Each number is 500 + 50 x the weight over its row's rms, rounded and kept within 0 to 999. Layers, rows and columns count from 0. Numbers have three digits each. The size before them is the row's rms in percent of the matrix's.

# layer 2 MLP gate, 192x64, rms 0.258, rows 0-191, columns 0-63
090:504474436434507424550497489484575487486516341492520513516471519496470557508456467601487467587576462500437551513475569532561531481496474536553506498532488454504395500534517478375487456515625548
091:363544539485556486552555516507459550522442534431523413535469580486558527466467485459513588516481482518460469503579419520540484444459487448580519474576476434486372550487489490433498474496440411
092:449531514472579521481573495616521390484559591479506452531477570554531509509475532411473480503590557605526542428466490439478523508496457496532515498456417415592451467570533562478492493503515560
096:467519419478532403502498490434495477545398436421558454540449532479610443468412560494485440562528513464525514501434567489497513475547594450586513389506472518465481521528541576525498476478570550
097:364438576487513504436495427559502442486479552525467489411535556524469552489462509488473430483475462374562493527525479550423546475509477582553490527442594501468499523467508522496542427474602421
103:476537544539576525489430449530476501595482546477477460442477540548589503483463468494588539574586514494516474458512497559491497468599548536433455606512556456358458494497448423456479484486578474
090:457527500505512468456412430599467555469588437472441482519480497523491536450437514528478550471532524485549509471472456499458501546425487512484548550548588366542457470540487488474451426348562440
102:418463516492520518431426500508488468631601461538454495541504474593461474465428502478476452459451572467531474407515564494450507497553537495487513591523471594517494481517617532442477426478559565
087:476535531501450408447384474559554494461498428439467414412468517463567465552418502616427405488513473486524552556441502537471474524536569511430523512527516464577454527526459427456463527503529509
099:531487461511441414563479466559530532488488572484466467490502520508436670455477526488414492560457449539494561545587503603474575441400561503453515533476486489526482500414427502474489485515558443
109:519399538551440527589520502549575469439479490526416627562538501497382464555454465548490550530516541402486527510504460566503514557543411502478496491546580479518520511487573539476539458527434432
094:420472409490504425415520544491537514552471571502541500515452408463562447476572453460528375465485510571606442480436553531530468435428512531529528513394495416547477527474514517526518483560500532
100:484604419419571473552487453600576522475491495534527503526413492568474565471497457398501472502507450603492448577459523526513491420455473497575505544495477396488413477436493525555524485532553513
098:497446580609496498497442424518471390565540467464529451482456519583496385591538474498423512562547448562430519506536536532515501473500584510404437525552494554526485412538508542536479454502501471
107:409516537426509537486572599423532494472487600458534487555483541478477501568512488475498511544443592539516419567477574541519462530555508528447514448437461505467475502377551618485492450564452527
078:494585541505468451475434518454560561523517586545496513544518498509434595474494491456561421608435426424521509517440472486526574493576501463520427604555498569535512548504447468411429523504447499
112:439391451429482531563477426427583516460487379525509562523449522526545432504457543542455532449535435435403436524488540509438490511564479536449547519531468543552520495454563492485531517473417415
097:426402474436602481477499513548558524523475414502551521615542502513549420403522414533459517548441505475492545557456521547493455418486447485510502425466487523502421463530465611479541506458549546
100:467463524413487497473507487537461480561518473476518451580520545596498575492501506441447461464554559521407482424584420577541512535370483503505508468497464539451526547468413539406470474424441564
089:453610485562495538486502492433453532560561578446528558542555469468491588447551428574480446514544490560433555479495417448538579460462538491423397456478482471457485486436452435538452529517491438
117:540482582485558500457524435512515415581509514447437533569500581553428587509537479422556511457494531499426532426456611495514469480554441486468492508554528461500590459557477449406506526595468463
103:593490437564512465468539513595537445435521460560441561472467531551442559490509441463524495511513499523481492518544666458513558478517419451494498587456597595521508450456483541470508554498566538
106:469401437506540518535466489481476488477541485546469524545474499575505430482433500495510519477605416596499397422438444435508461545448485501482539516557527434473482428399502541421434519612514477
111:538504502555493553516409462551501497462471458485441426470516491474449632494452442548460549485431532534519542579400515494457461551457488370497570412436595446440434461530506502528490450492508496
096:465481467502430465498504468480566554517524595430447480539493479513468485487587436541383487502433426412485445458525465520487537511475520514460509466504429509436441565379439633506443536495429486
095:534557511479503328530514476476505508463489486480547494535415484474437457554518442542444483580511489553403510486506529506364589426519499533566453389496495536494505536495505553453547442510578499
085:509461543465490555534541542462391568541540465347492402491478545512517544462505458448408521560544474538531515395477575497482542388514479501521528544505508449534461494495483431446458535400522475
098:479493543474506527478446435540390522503498448442436461549599470524486478480499428541450496510464380499460463456414462681426537510455525454419464457511474489482473514495566484460433479526521476
093:541494621534533535417415504531403419483545583484468525515518458609475479493577570504494495482443548569486541518443469491519444526537577544448411457497514533593494472488438510456437550464442524
088:442577529488479447557515483508596504514419528473535484526534553490446559467461410465471504465523464571517575516586489427468474399470601491474517589559571517457519493615520503480486495543477385
091:485552594494499493528502506523530467346551522542475518452495491482404564502563446437449459444474513492539428462435486459512471493489426461503536422440492446577532396469445406502442480551444438
099:448501495555422550466561416537544473580495504560451444461498537545467581552492440436615448475491480575546554546525576474442412459528428562487467478526561466528443492429507473437481487517402492
078:452537583500524496511469440502526570572551446447453460515468501536484487451370507544421589489536432498577480463471482552466537558490414413519538459548592419505524449470521412530455536457509430
096:520538500510536446520518528549543546412503540496473569503544511440474435487481385492556424418422503461533486428518452575485573527398498480459446458413557545583562500479543492538464403458544444
111:427425460447463437502496458469536494444521459573526417445446589527632433510477491479508487560590529518553466487461529496505430526476455572532550579520523440463579390528507475497590520504527463
109:444554550535461471546517459413529527481477536516511461459489478553528596498410395520504480518450500522550522464497457452541433581555322567531569547537475472481448561473440489532517543554441501
090:481547538506433517450414458504565520533420494498495454463536467565490542492519546542429476563475456494458505582458501575458458429475548612454466462423560514429413459531470414494387461486577486
100:462478574540465395461510526573543505505515475489486600495474501576493417522446472498469434528528459552543527510533625535512477450515474489467394531503512605516463451632535488587513426455535478
098:463484540536570477541485482488491510364504495451475451509533498574510553451553512569503624599465460500496459479406524500499542469520502569485509498564532367543449573508451515507515577535392463
099:559521508538475489453505451444493533475504518594429462476582498494539515466521454466543460490498609458598532541592503500492623534497503526475485554468550457422446400372466436435518479492567477
100:452454549461523506497478502437476585487485430488478468495516474509544441518506654352532475487479469450486521442486499559470571564539566448478579416490459426543549569448508428420495472458500489
083:499530440475528461595555559536585514464476498509540506448507469505424441519515438484397550554428455508522443438419498534504470455596460449524490554424462544453454518505614553544591424515489449
084:516440523498539463550576516452564447423541562469503506445486454601522538519494555542530477445581451566463506482440492586545520589522534514562414449528548513559603465463501500480459530551369522
109:540522469520496411402569603536481503474506373562498536467509555551406497538574447448574509485528478503507450519508537526576427481565506614485586509529474500391506439510484504493567464494508502
107:491535397471441462501501524509557547490522514539444452448485488538366477464502479505489442416474533538492437502460516535521531595509419484457500478511481442491551388526564562390390549499570560
111:452475585546446468403412440503518533400497453447427444481500550503515495465457582475485452452543475492492544558574499499428530433548541541458494488455499423475509571468445392504431555528598477
087:442591423428507566452473498547491546495489491395539516543505549543548470418465552455503500458419541484573454568503452520599482568438502502566559421527456588542474577468466489551496532458569537
101:498397535538470498500468443450591511627458515496529520517493421510594443472490449551485584500503556482509495486475517530505498499493504470563492410507550548371446578460554516415477568463537400
099:488466545521498489538474521480466430508507470574449513589484504461402467552514515504491491426404496522605540469512481584412577470479444529509514456391474486515501378476466445533402430588491521
099:449513452494486408526498499400544561561466457413514520603494473400532450552540558500511447521465542500475477606473472457523414495513598472588453439497477527506420603482504481461465577503487490
097:466467586567588555516458488526435520485538553562443488526491526492494528450426552499526413511457520615565494504525387527526587543453530542490532456406490492480508513446426447483455417587474566
097:563542558455485571487513389436520590520495549515539493474467439445458578505514429563451541513464510470473587487468479623473531477530400480470379470513576494474429488479460440454524537483525435
085:530451505513612520532507528495452504542485535508483584577432515455447433455492494517531577442524525470442409448516500508499566483486528494518537440492463602504386600575464522495388453399521479
102:459458549426492563450545538491514459549638544453476484477513543497458449441569538505448540454618507526471522467492460499493449551504551492479399640519540512449441490541456483444427501506408469
088:466412483524431486552485505493482458450528452524432487517473470431454468502532623491434555496514556501406586450380555471498574494523462529509447457510504553536604457465556523486559539465617479
099:455483525441512441512510559463471482509522409511528446467516432497483446570444401509433471515501476549466452444494507477587461511575502546587533571497606512579398459478567450500471586519392513
107:456529448545586502355436517574503536518543503625483566395502462500428455501591459532557522535470534495465480545538573580563567465505458561450532552485521451501542465491501502497533542458517558
095:500577548483453480596432560585533481438453567525425521510512433485437430530542569437506466485481571474470594525478489427486600482571531487470414499554461598472556560496546576487490493467510469
111:562469502572545491418413519569459480442589484478470532454516433495377482457567482500504463513376527504534542475503424573532478466492478536562447557472537500610556464412491444503489427488492536
101:534494580504551481608514477509578584487525317504498487469531485481485487598501560549443489572483543543551445549397521486502500510539491522575508488422513493547506584497519456542538419457508461
086:441465482513474523439391503380503549517437451456549449427453528554558482523498479526583492608462506503486424507491555484547518563463489626512495543560571512587460508520511469454470441535438429
095:549464540441589519527500537494468379572524498587446458564483434509498441514452506472526451532525462545470506510358436528505522401483492436548493581490559534532515418481527571431540517446542559
094:477565478435538355422435493498533547487453578494464488493594472577494452470542485516490466422537534492462510518587416587461580475562396513517498500416541590516501491501530580514501529499507475
093:611455465561572496581439505491428573515466475466484549449552532519435427530521595599512487520499552559480433486452482526572528525472506497498417531582445451556511540417495470474538445450501403
103:527576479468479461490477542463518571503551500581499409473478463492518501594523522453568352525567457521503540441550518530555442566465517530581418413500396539497509491489453518506472585502433564
100:549509436486567493489491518487536496374559444484486484482592406468484469428469583493478433513405451516566519435503495529419464541447549442537425571536575592534517519422459466465477549537497546
098:468437442419568447493460542529578523532480468433523356509459511534459588541443495424485500587482490520394496451454541459471478464398526561484521519475401493548549517508503562453561462474542506
089:403491550480515509474529475431542523542498542488464421526411393471435556548485491409504490456408512578523414463537518572537504518526456505550547524557439400458475550451606466477530530517437547
109:489482490517490522546520524493362549502611520528498488485467540515540394462379518497477399534561498428551525472564488514455498478504459479554479444502480590419566534451587421545459508476513421
085:571403537469525519530485598597541452496532584567527498566483513521468534525509491463473460454457468582513505449511562551555587553502518412448527543455381525536564550533451491440410506440518468
125:527484463521480544526558427489459484458520554541521522588538585535444559504506426458596491507557457520492482494539478492486560507506474518543591506396550329446472480449520482495449517550400580
109:488470525525416531479594485483482547490601495556471445613591492473477478488440539590415547453461455480527527413573529547547510487487502423524478529417516599542563491398481521466462528552492495
095:492585450454526404481460425539525488438534460386550412462528449492495477544468640450522525553539537468354578502543518527467496543527514536486475509546434528545524504556510528540512476427531461
098:630494577477511475496447460437440344453496516520509496507474481550496502563470493435479479501504574534468514537523522529532580591572607513447541578554490503526411537494522462498588571469493520
098:535569492449498486456508482548550533491550507612470520453516421581475541501576496431570460465521514535426451576486530463497569449482537603535529569539395485489559526406509499448506428586569498
091:597554384481521396523472546560528539445486517454485566469481543569501479528397556504403443459451524465496602496538510433468510501468548533487508411537429611467503456492499516462489441487440523
099:483477529456558565543647531423455415481507604541489463545466527471544561509494510485400543514492531431464501514504449506558564567546448508493548507484499525381452386532481435422506488480501485
090:420572573488435478542528461569508482460485618472512611554503564529582423514505567490496454580586490580534539549468552494440532490521496434533557489459447523475509585494554537540471461531504583
105:445563484540506507418462422626427479438548529521453486532587467570463443445526477537502514517465482538569466483470424463505470505515470471574487562480595493509601614438508484525400504459469488
089:433496554455511448489567489505458400496424488504560538463540518443474473534466470598542536502564504430480442457464594533470528583528525556586632445434550458460545581477439455459450499479514493
089:523553553501525529451475437564458527546448425531422508480502506484467394553521397566506450559379535513607530551539590456519575529447475440553430487464533505535444580476536509518490452507458490
099:487538568479454555557509442416553560564440490542533572536462440420502549570476529488457527501561503535528461530492485499482497527454560529508438448434448580496475477491537545446582466358537378
106:395560526477548569516514529499516574594429506468540431545444570481439535501460540463456476464504474407595528540507551435449442428426516549479537451444540481526457455451526465518499621564502527
091:552476470583519503503460525526527518446502495538385509548509450443453421525463535435516552449422576388476433385506567483479497517477463484526456474458485621584563425477503485481467490413478485
108:495430450506532481533526520538448481518495445459463527626625483551479546425611447448546510477472512565421533561558583601504494474492482463477495575505515546506577441554502495407523511536442500
110:548558483498499495452477478438505491445469457449404482469485544520589393529480509476484554501547472486455420580529533552527498526569452533431621436549452481462526413517490444551573578411481433
098:469472524550510535418527549637465456477501475549503515516481599529487476433574420483547397521518498538517500430506534503560446522430496397434482492567548525525534553531441461397502482581484571
099:585478455508505463521464523364583523493516530507421480546457544520466451554487480559413542426555467433507501575436490512488587429499491549541532547431384559530552542539472404453493526470499487
099:574516513556493504456542459592465587630574402532595502482453524521462505483456493537451445555455520534502515463561527423480424481490510492573474475516453495463461521488452487583548537552631467
103:511475435519550476482467419491504585467492565523511620534512457534516504413498500446524516582541522483528444542457531486492465558371457553562572469606485501419490386520534511520405535476458490
103:426553425398533539470516507403507439460429489440515509482550425585518513421468561475517418491528419493533426552500545476536454535538464571495563473553502472448535544415478539447574547467513421
108:476490435473529478525452541515604475545515437411518446451496521503524613550410522447437464532435519611580538508469573598442545450458467537534578494438532543469486583502514496512537475428525514
104:415479477427498418401517465508612494555505532491463495510526511521474434487501504432564456499500474555530484532473594468485442516462508556428502619403530491430578467463519556510544544616543548
095:448577408438584445491523532504537433585397578458528445471452484424487422427514472541494517539510505439487502558448584554440470473425533418450545513554471435489484450482511548435564510525517483
093:520493551579593578440448486498458506482507396535488539571538528534464456505556510560549535474508401469546473433472452503496484520518492539482496513604601467506588416427433542422433454514498428
096:459541572529464547451465413537434496385535462512482540563482650453477508457491425539545493392563464500459558589414508473520506566514462563484549476475525429513453472473544474530529507564504537
093:448483472483548527440477470442497445569530626433489391458497620507447477434514517566495571521557465516471521540476481523543421535534438510459514449520433417434539423479503548447429512519477422
088:465551475494662500475520494429418485566507441449510451550560575566541497482524508521486499532395476552436434466469568566548501519510481557394497562560536442465471499550537602499476496528496465
115:439587552475519464443542454519494551507534442481540541572490488490478566481479555589443426540477491472507470579365516525399468504469569482504411410477519490565451615529477500427494485484560495
109:455533552480525561525482551492446526513450593611505447519442460489513487580480536467490412540477560433508424515542470537468491580519473457579492548409472495440394510516527530553517436478545636
092:511505523443525499416467430541487545493432479545574474595546535565466554498523534389437505500439517423429530487501522431535559526492549444456540504548422496515486439489391550451487451556376501
092:454470527567481466449485520495349512444560450464475450539506604552425525442488521466480417417368540513492461426498484561522495481496496559486438489549589486519463502556527466575422463497507527
095:482507426406495473543452499568499532507434484494395474337549401504402406541528447495492471490499485486505496563411463498441486466476534540539547523509411477556539497405542445513503518496467512
101:541491558465513571516509528492437481357507447493533560506527436408475405495583544508485455490397556472523526522455467440502574566519608486504445548438495491585472486454473478473574425458540501
118:524557502534492443382536535494404518482563520500457527537552501508424449538585505529535483429379510455554479520589459568504543507536542500490452561477483611540576447417454534501440471557443497
108:431537570432513417547479437465527531561452494493504458597448536441466607536472452527504459543482486507483540567571600495464492508510578428463549431405494453549429519509471478513470573597516543
105:524472531374595504528488476578576502450473430504470495550552514523578513549513592490462459571426490506514466530474508504484506489413595475541479548487408473518359590490495492449535484428494461
106:433486566513550435466456469517500408561498427415405378441552473399455497551488470482503513483452545546460525571538503571504501465606502551518537427494512450484436488536572470536530536555477440
119:586468455504563517404445504433489467453445475611540502511577462507500436441495538497546449468395473461556516503472512462514506492479577411570642434480574512517421529459556521534474479482505473
122:549469572415551492437445498516599529566501516481480406518501468561496478507457515454438445532503477528459549471509514570481463436563431469514463606503541560525546619528473459592455515480594421
111:507482555575402562530577385500514468540455538497456526521460614576481556486392415503414557530512425492484500493427499483514539464431507536514466471476527514432388504498445495500483461526499580
087:640472492411446447500522481392486500433464470502501398529461517528477451523436521494465503470543463552603505554505536599548467491591487483472528455493497477499522486550444607423449531512519412
110:494533510550477467473429542501519493555515448460489448401515450480410573464466463497485496558533463577487557589582656546444547430482515571555513446480494546442422460548539557460519519566499491
103:515569529487491503437524464508532566557483515602471456512445433595611514487475460458456543467455533584379474455463508391549469487464486589564539494488453565514457565550489566448522481531448530
091:419475406463437524458506506478492514493483533463561448464573487510534443327457484422485516475527532408493494527475527522552489512499444468514583524552435541507528377431486539431467491541585453
099:502501464517456567526554390452536546446561399468564519537523607433453473493460559535521526549518469514479495482442495488487529436500551529557499417558492534598510508485455466462476505359609539
106:584536629505534439517556417481501469521503544501494437543529535459428497488489503537505492611453471462499579412546419582502515436626462441544408469503509505431436540515494501537476514450524473
085:510551526625464457462493466496475452446525507496516451557374527445453521436538424462562524464464460604523532480444457488517466557508437494488529564415558452645543500433473453496482538516453495
105:478442458521414490432458425503483466536570494462457495451513542436482466468458423501590587467544535517474429454493513524562459515486497517552627472495450485422466509466520456555577440360527441
107:463546475525475488549618519468545542581501446519448544507495593614535529514458437461449476476505462416504494531528495496520416469598438426439448600476558571484463467513390530524496529540537486
068:526455495427492426528567572414573551587566467524511434605469463491473496473495545481474447452511516456512478514507467609555548516527430513600519462476480627531507443516514548425495542515562564
095:518535508573485489460490561561460469492504469453466508585545414527479478500571497504395528518472461448506588495452510548493472609635511463554473441440493453507431556575503541522505601586444541
111:584481426481448533569505482435523457452452567530609536496482424534530432468461565461567495478556482486449450457401568566570422481558490550539526500522514480484600546441554445469536536443515443
111:541469524520491484496331390581551528473403428538453574438513500457462501539464479607493422502553533480519513502415487476513522508449519472514506518526594424511406458509455486476481468507546449
105:508452517505431590499484472551445456413500586481445429561426604482467498525538494484545525569598490459468493492591507503575590449488464511561555407517540452441457559532523503536468501578560476
114:500453532559537380471454450523576507477559492485385520535573444505522517464544559454456478561439516481480506490532477546554547538587575429504520555543546535508507572514586498495467507540346471
097:518499449549501494519420521496515534533585558481451468547499427484567519545524516489482584533546515448512518437447571551452509453418532662528505453455418600505538439441499494416543502464584477
093:586545519467532465524479586421512523428514576486499438496487508458454545499416532354481500417538610551496528522537526595522506487545465432480612482447432539496534499494517554565487485453550477
102:510503614532494462597483565572501540555545529469494548552523516504409456492593550505491536575544573493432501474469552470452562431499536481507458489501591497428453621553440490570473550487576517
113:450568519493474497535528478533562530482437489417520506480464549571580580493459475575378412597410396509519484520495573507456487496462592405461496435507444513494500534500504566507476486491531583
091:518580463487486471425488548523502532429538436566493522439448431479383487504540442557551473458519461461516482517429500531544543542443509573475429553441615540526511553528600453476592495428484565
090:506528531458480453438449479549510588510515471584447541566428557543533524487495575476474394597515449558561502498487576459504444505482540567529523483502464471446440518463409470630450557513494593
099:441439563450505461477546489399511495448502504432500544598541455560493488494581616565478544513506478505609526521400520509525480393530544464453462489442430464591462482451496467439503572486528469
110:511446530514454518575535522439517491480422644479481468499592513491478466532514512489487456515418489402614523477458405470510519577462520446523447588465533570527493434456453476577527442488511418
100:450544523446501528483473571475481592441477539592516565460517499582527445470552471436548446476581492483475459590607474504457585495421505573499526639518438501469459521518511456519566469560536483
107:411507524507489498563489426452563521468453511508482523513507563544569523529473510479600526478434553467627520465434520584393508536440464511520568537421505472432501460430598554533463463486538589
099:587582505466470451561511492442532596467460471620538567581457474501486516519458518466563475532459467526574628517399508492457587572514504462537479559466469482521510549516499426486514427531438549
098:545539472552549487486420438565500501522514501481430484496486546428579480521459395423526434493561459486645580547539497570476552501473532559488589530451481567483561471545482528613517469537538481
100:483540469456470458411471553511503492551443469517423553460572468608581493517510522547555461547429547521545468518473482481533476565507535480539630525495495516529394576520480569464430623530475555
108:512405550496543507536561484492516371458517433584397586484525503476460495534565505527570481443532531436486569485525492439550560594476528532563497476416532500561535398517513563438529496564522486
101:546459515438501492552569537516513521463545376487444460516454518472446518610384561464512538529519563419503496480479534446619548489438517548509432509435577441446449490494480453530454447503462421
116:494512495529515455524504480459515476453594541579442487469471529502536366477417506409483412406543442548568502426608520507486487499526506476552494487485395459545528397541553528541425520536498465
099:448499518508494463464445433511505494510524532496510576433590552497443604541566476524493401456497461432423465531535496586481476524514497508487536499398385476485510378479500582420460454567553478
099:463552559523482539482543486496445402530468493609442436485502554497439511547436480481479456426541420482465522514495548531496477552540447546413515509513387553477587444604423530576502480584550484
074:461452457434550484551569536497422541472480505415440474507590415528558589473517519483489458428523425447539440406494486545502566520568512486540488507464530584509514530483552550439548481490372420
103:405412548511417605433484504538524469533528630495539451550512560497514570406420546571514550587516508512500474453509482530493601502477505484483515573542459501407457502454430454486485479483452497
109:531430529565503591467460490541451412524537506564488526626583466549431384432558549513487512497394506443487517492561560414528542545474487448493478560530504501536562502532505514518460569485441435
099:494488504515470579572545474562501517443500546473563462594475543506467576452561450415533464420476578467503501544488437484445477521432475545510556402433528448504439441492522396519461390573482545
094:458425495593449603555434502522521418501512451516526508451492556588486438482450534502467544444575442512491454493454521493502453489407415494593583512479540525496432475466425427511450506565456590
087:551608597459420547498493539466491501567537600425468473515589524534423545408533481487565552491469549558489536544486516548449506573577518509501471527438472463492501492454467604509388501454537478
098:504555492567527442467457498472570597561515601460469429461425508544502544421514393483537504515601454523485516526507500561486428489426429422549393522584540502512512519493515547461553508497518418
099:497480483478474506492603498376507485437505531465538402386494520453516444502433472443530493533538436565517524609474582559573516478516551571528543528466408510487476429490548467520517526590528570
091:509400370492531555508516586475535436521512523580508508476585441446470479505448550493455523426506597535533587379552486503510447541511457558507574539474453579445531479507558493430476479505508460
098:583480560504528495405533474534421464499514545593518561578578510467436480570613460584582502481545510428459526493449503552592511506502515513429516567513483577572535431478460440465498488525456461
092:489484433565461488507441490441550504539525575492453547485586453499399550551475440485429567633528578561455577471590517525530537478500478561503541455470508516547472501470540553605592542511521500
106:492538467481478442567558531508490554455556497531550539539441355458477490530456545442384401393524499493496520509408552497512508489506545471481474441513458580581509421548499533436525456543537573
096:506503471541539479430524533424604406415512539472561433495463537531549548409508528522542474616446482548479527555541525533558514496554448442564535406546514503495521560420624539489514502512494459
099:531461533505569487473458443515450446426560539551478470630514457558389439500466508574440523564489489589529491501513520427497562525599501496418410529442546493560488474527452407513464534475547519
103:461526492518472599503503522570521397576496468593506490527511482643551463489523471394473523492596434565459554444559519491476551476572507459450520482508393486467505429578552463484476454485508509
082:498536520536547476414573520545511521507489450471426588523454466482563506541457543610473484424479549577505375485513479471520411485571488538560456476467378584491508526438584490519497470484426508
110:572507521426533494484511513403512403405468484575518482494568531525411471544499501560421482447410582469503492515438398573539556486496478432503601482505496532542426495472564541449573541512488522
096:510433472466467449595429455398493457446399474418542467395484553465495399533485446460555484538546483475466538485586496553510516502552521436543573527542552484469494361514501489488514460519522452
099:423511470476466495409495417469499515565516416531469476526460513594542507415472418589571484529592426552490464586440620462519447497507448517486509476473548460474508584499525470422540528438500523
107:522459551546538547450512458458562462568589474519520467542441564503516455539438563524445463463522412477505543374432547586465456479557431386450476516523554471508449466494526400477487521497584486
103:516456509465512487578489477478590540496528371516441476473485573499452517474439488569433464472549502481585604462458468516508442490519472528419479490450527558608504434545534457569605490590557516
103:463550541569491487540481439475504541452520502512445358517471502446595417468469470490466599465535477531560476486443529617469500560506416530530551414508473458523456481555616485491575525523506445
104:406528590489511576468528421501547538533649437521396577459485591534473524543473442454508537557496435487532516494480520543481439520452476479465512492531398461506524441499583515463493394510523490
114:509429606499505448485554466491450433496486472390386522538538539556434504456595506537516501449503498507434536484488495488530564469549540487440506476554501462493551436539463518447415517669515543
100:528473481461581480404526504492531471537550539677504509542501469529441472549539497423513428466397475534466432493519478500505486460540456544530569499532540537501542505412580523518499492406381464
086:498435449532489508422476528576495485483460445510539485427526560521458563571551488567479413576488517519484563521576485470558566565579438549416585481426445426504429525500494560542586464566511492
101:576611555478543430439510589555466437422533469501559533425531457540442505586497475536478448530516546413464444560486391545492538463535490495545587450506480552466565530461516473557488471539433455
117:381527539477451459505460462459543421389461397532537586509544423599498516473487454550513418498558460453477476530568523515551452455557435450517576547474549434547466493523470490519515553575526503
106:478467407492497519530517459532537522441426515626413469454480489445407496508494473595492600399504515563511457529500472514471489572427414511466526490426443473449557458393565491502501507499478446
128:595469479501535511444552523434435456450490598543486583572526564506481471413661460482510512525412529464567503491498541562511608540512545530493513556476496543483512454452473597515495513520437533
107:512459421492450599591491505459510487466578497617393509557523451452554451536476496525444481436426492508542447481573531558596503500490433495540622569452403534517509524470474499503531530519503494
079:544523482458470513427567523392553548562484456584436554527514496452478397553528543541504450511512519503442539472468446522529606494434488454442433484446605475523568447540569435451449483534571534
101:437566391466547505440506514521435567556542462461564501608502536582556474550490511476506446428484473524553434408508476518479482447410500517569515517432465459549566557447547577542500422481433507
094:550378579476450549580537489516493486448525515480521436527417543595408479502469545559513603583527435492477503497476469514460547491521532491452505465480560457426424523456465571484399471581471543
102:423478532471527544500430493442525497409566473452494616425482472516526503439486577465490484461584538470453427429420563535476499514473454529494516547571570422572541453551543449452520485471550391
108:452513537576419428460514516479490414546416548558575489574543539519521503477509480549450543406513482517487552408501519519473510487569476435475494514549498482417476476579537544494506617426442379
101:488481406469460467484479438424576533553504544496572432420450497479561513468393491467519486432628508563509517522420485500541477512520459579522508554490412474463536446495459486458528508432572386
109:452473419495527446501503512548633552582396553564481455473539505451543536500448416469430413534520564528587488496508551555494566455511444612543542536520453454453480490517475504430459472514550476
094:539480456488563535450528578563507436551436591479552498534464458445475539476560497486500477515440568486521519585416527597597550470461493484497530466561519474462433501501600577422455544464612500
100:478575455576456501489416501556529507515417501481519531456462458582470455528562469394620530476494528419499570480468431577499453575453456494420519578590535501443453523492554458507547467520453535
104:535533577533492551491523441576531476551518490453579515599512472510530462455512382403460541474594443615410534551522551532468503446475493402470569491508505512410533454502519538464540468536522457
105:471532428430416566497447469495452562430521449509434528536519507505438528515472512594442477472467446445632569481425450571429532523526542423572472454474498436515473527514448523388502448518501533
101:464568467511449621466467508461517575551519379550455503516494397520446422522409441559465522480453417474577523479496484509504488498450418442507468474389565532525459460458525503556560471502527546
090:519541566519535435486628445448533571535432562503544479519442490553479558454427524494494485474483467502495529534612496520572470494491511497525417495558369539516534554536489541404522624509496549
097:567476606504561484521426493549402449475593465525473493473454528568512456445482501457514513518512453553362474509500517540580429518558554454533579387605538478480519489522454536493434538487500493
113:494479621494564448561490484492436535566512583447473437551496540631450473455565585574476515544510487547468471462486422483497436462526536541535482555523524486547506528506447482407403570565485549
097:528534487492477540451498518491489536496517521489568610589479481508526400530425604464483390488492571456533524520549493494495490409445531449483444505552493509559392500443562545480464488370521419
110:525430508469502477516509463393467403404554534510501486467587461542444502517414474506521459425469513519489454430505554466478598509537428519508617612514558569519513425433542452454527492542525505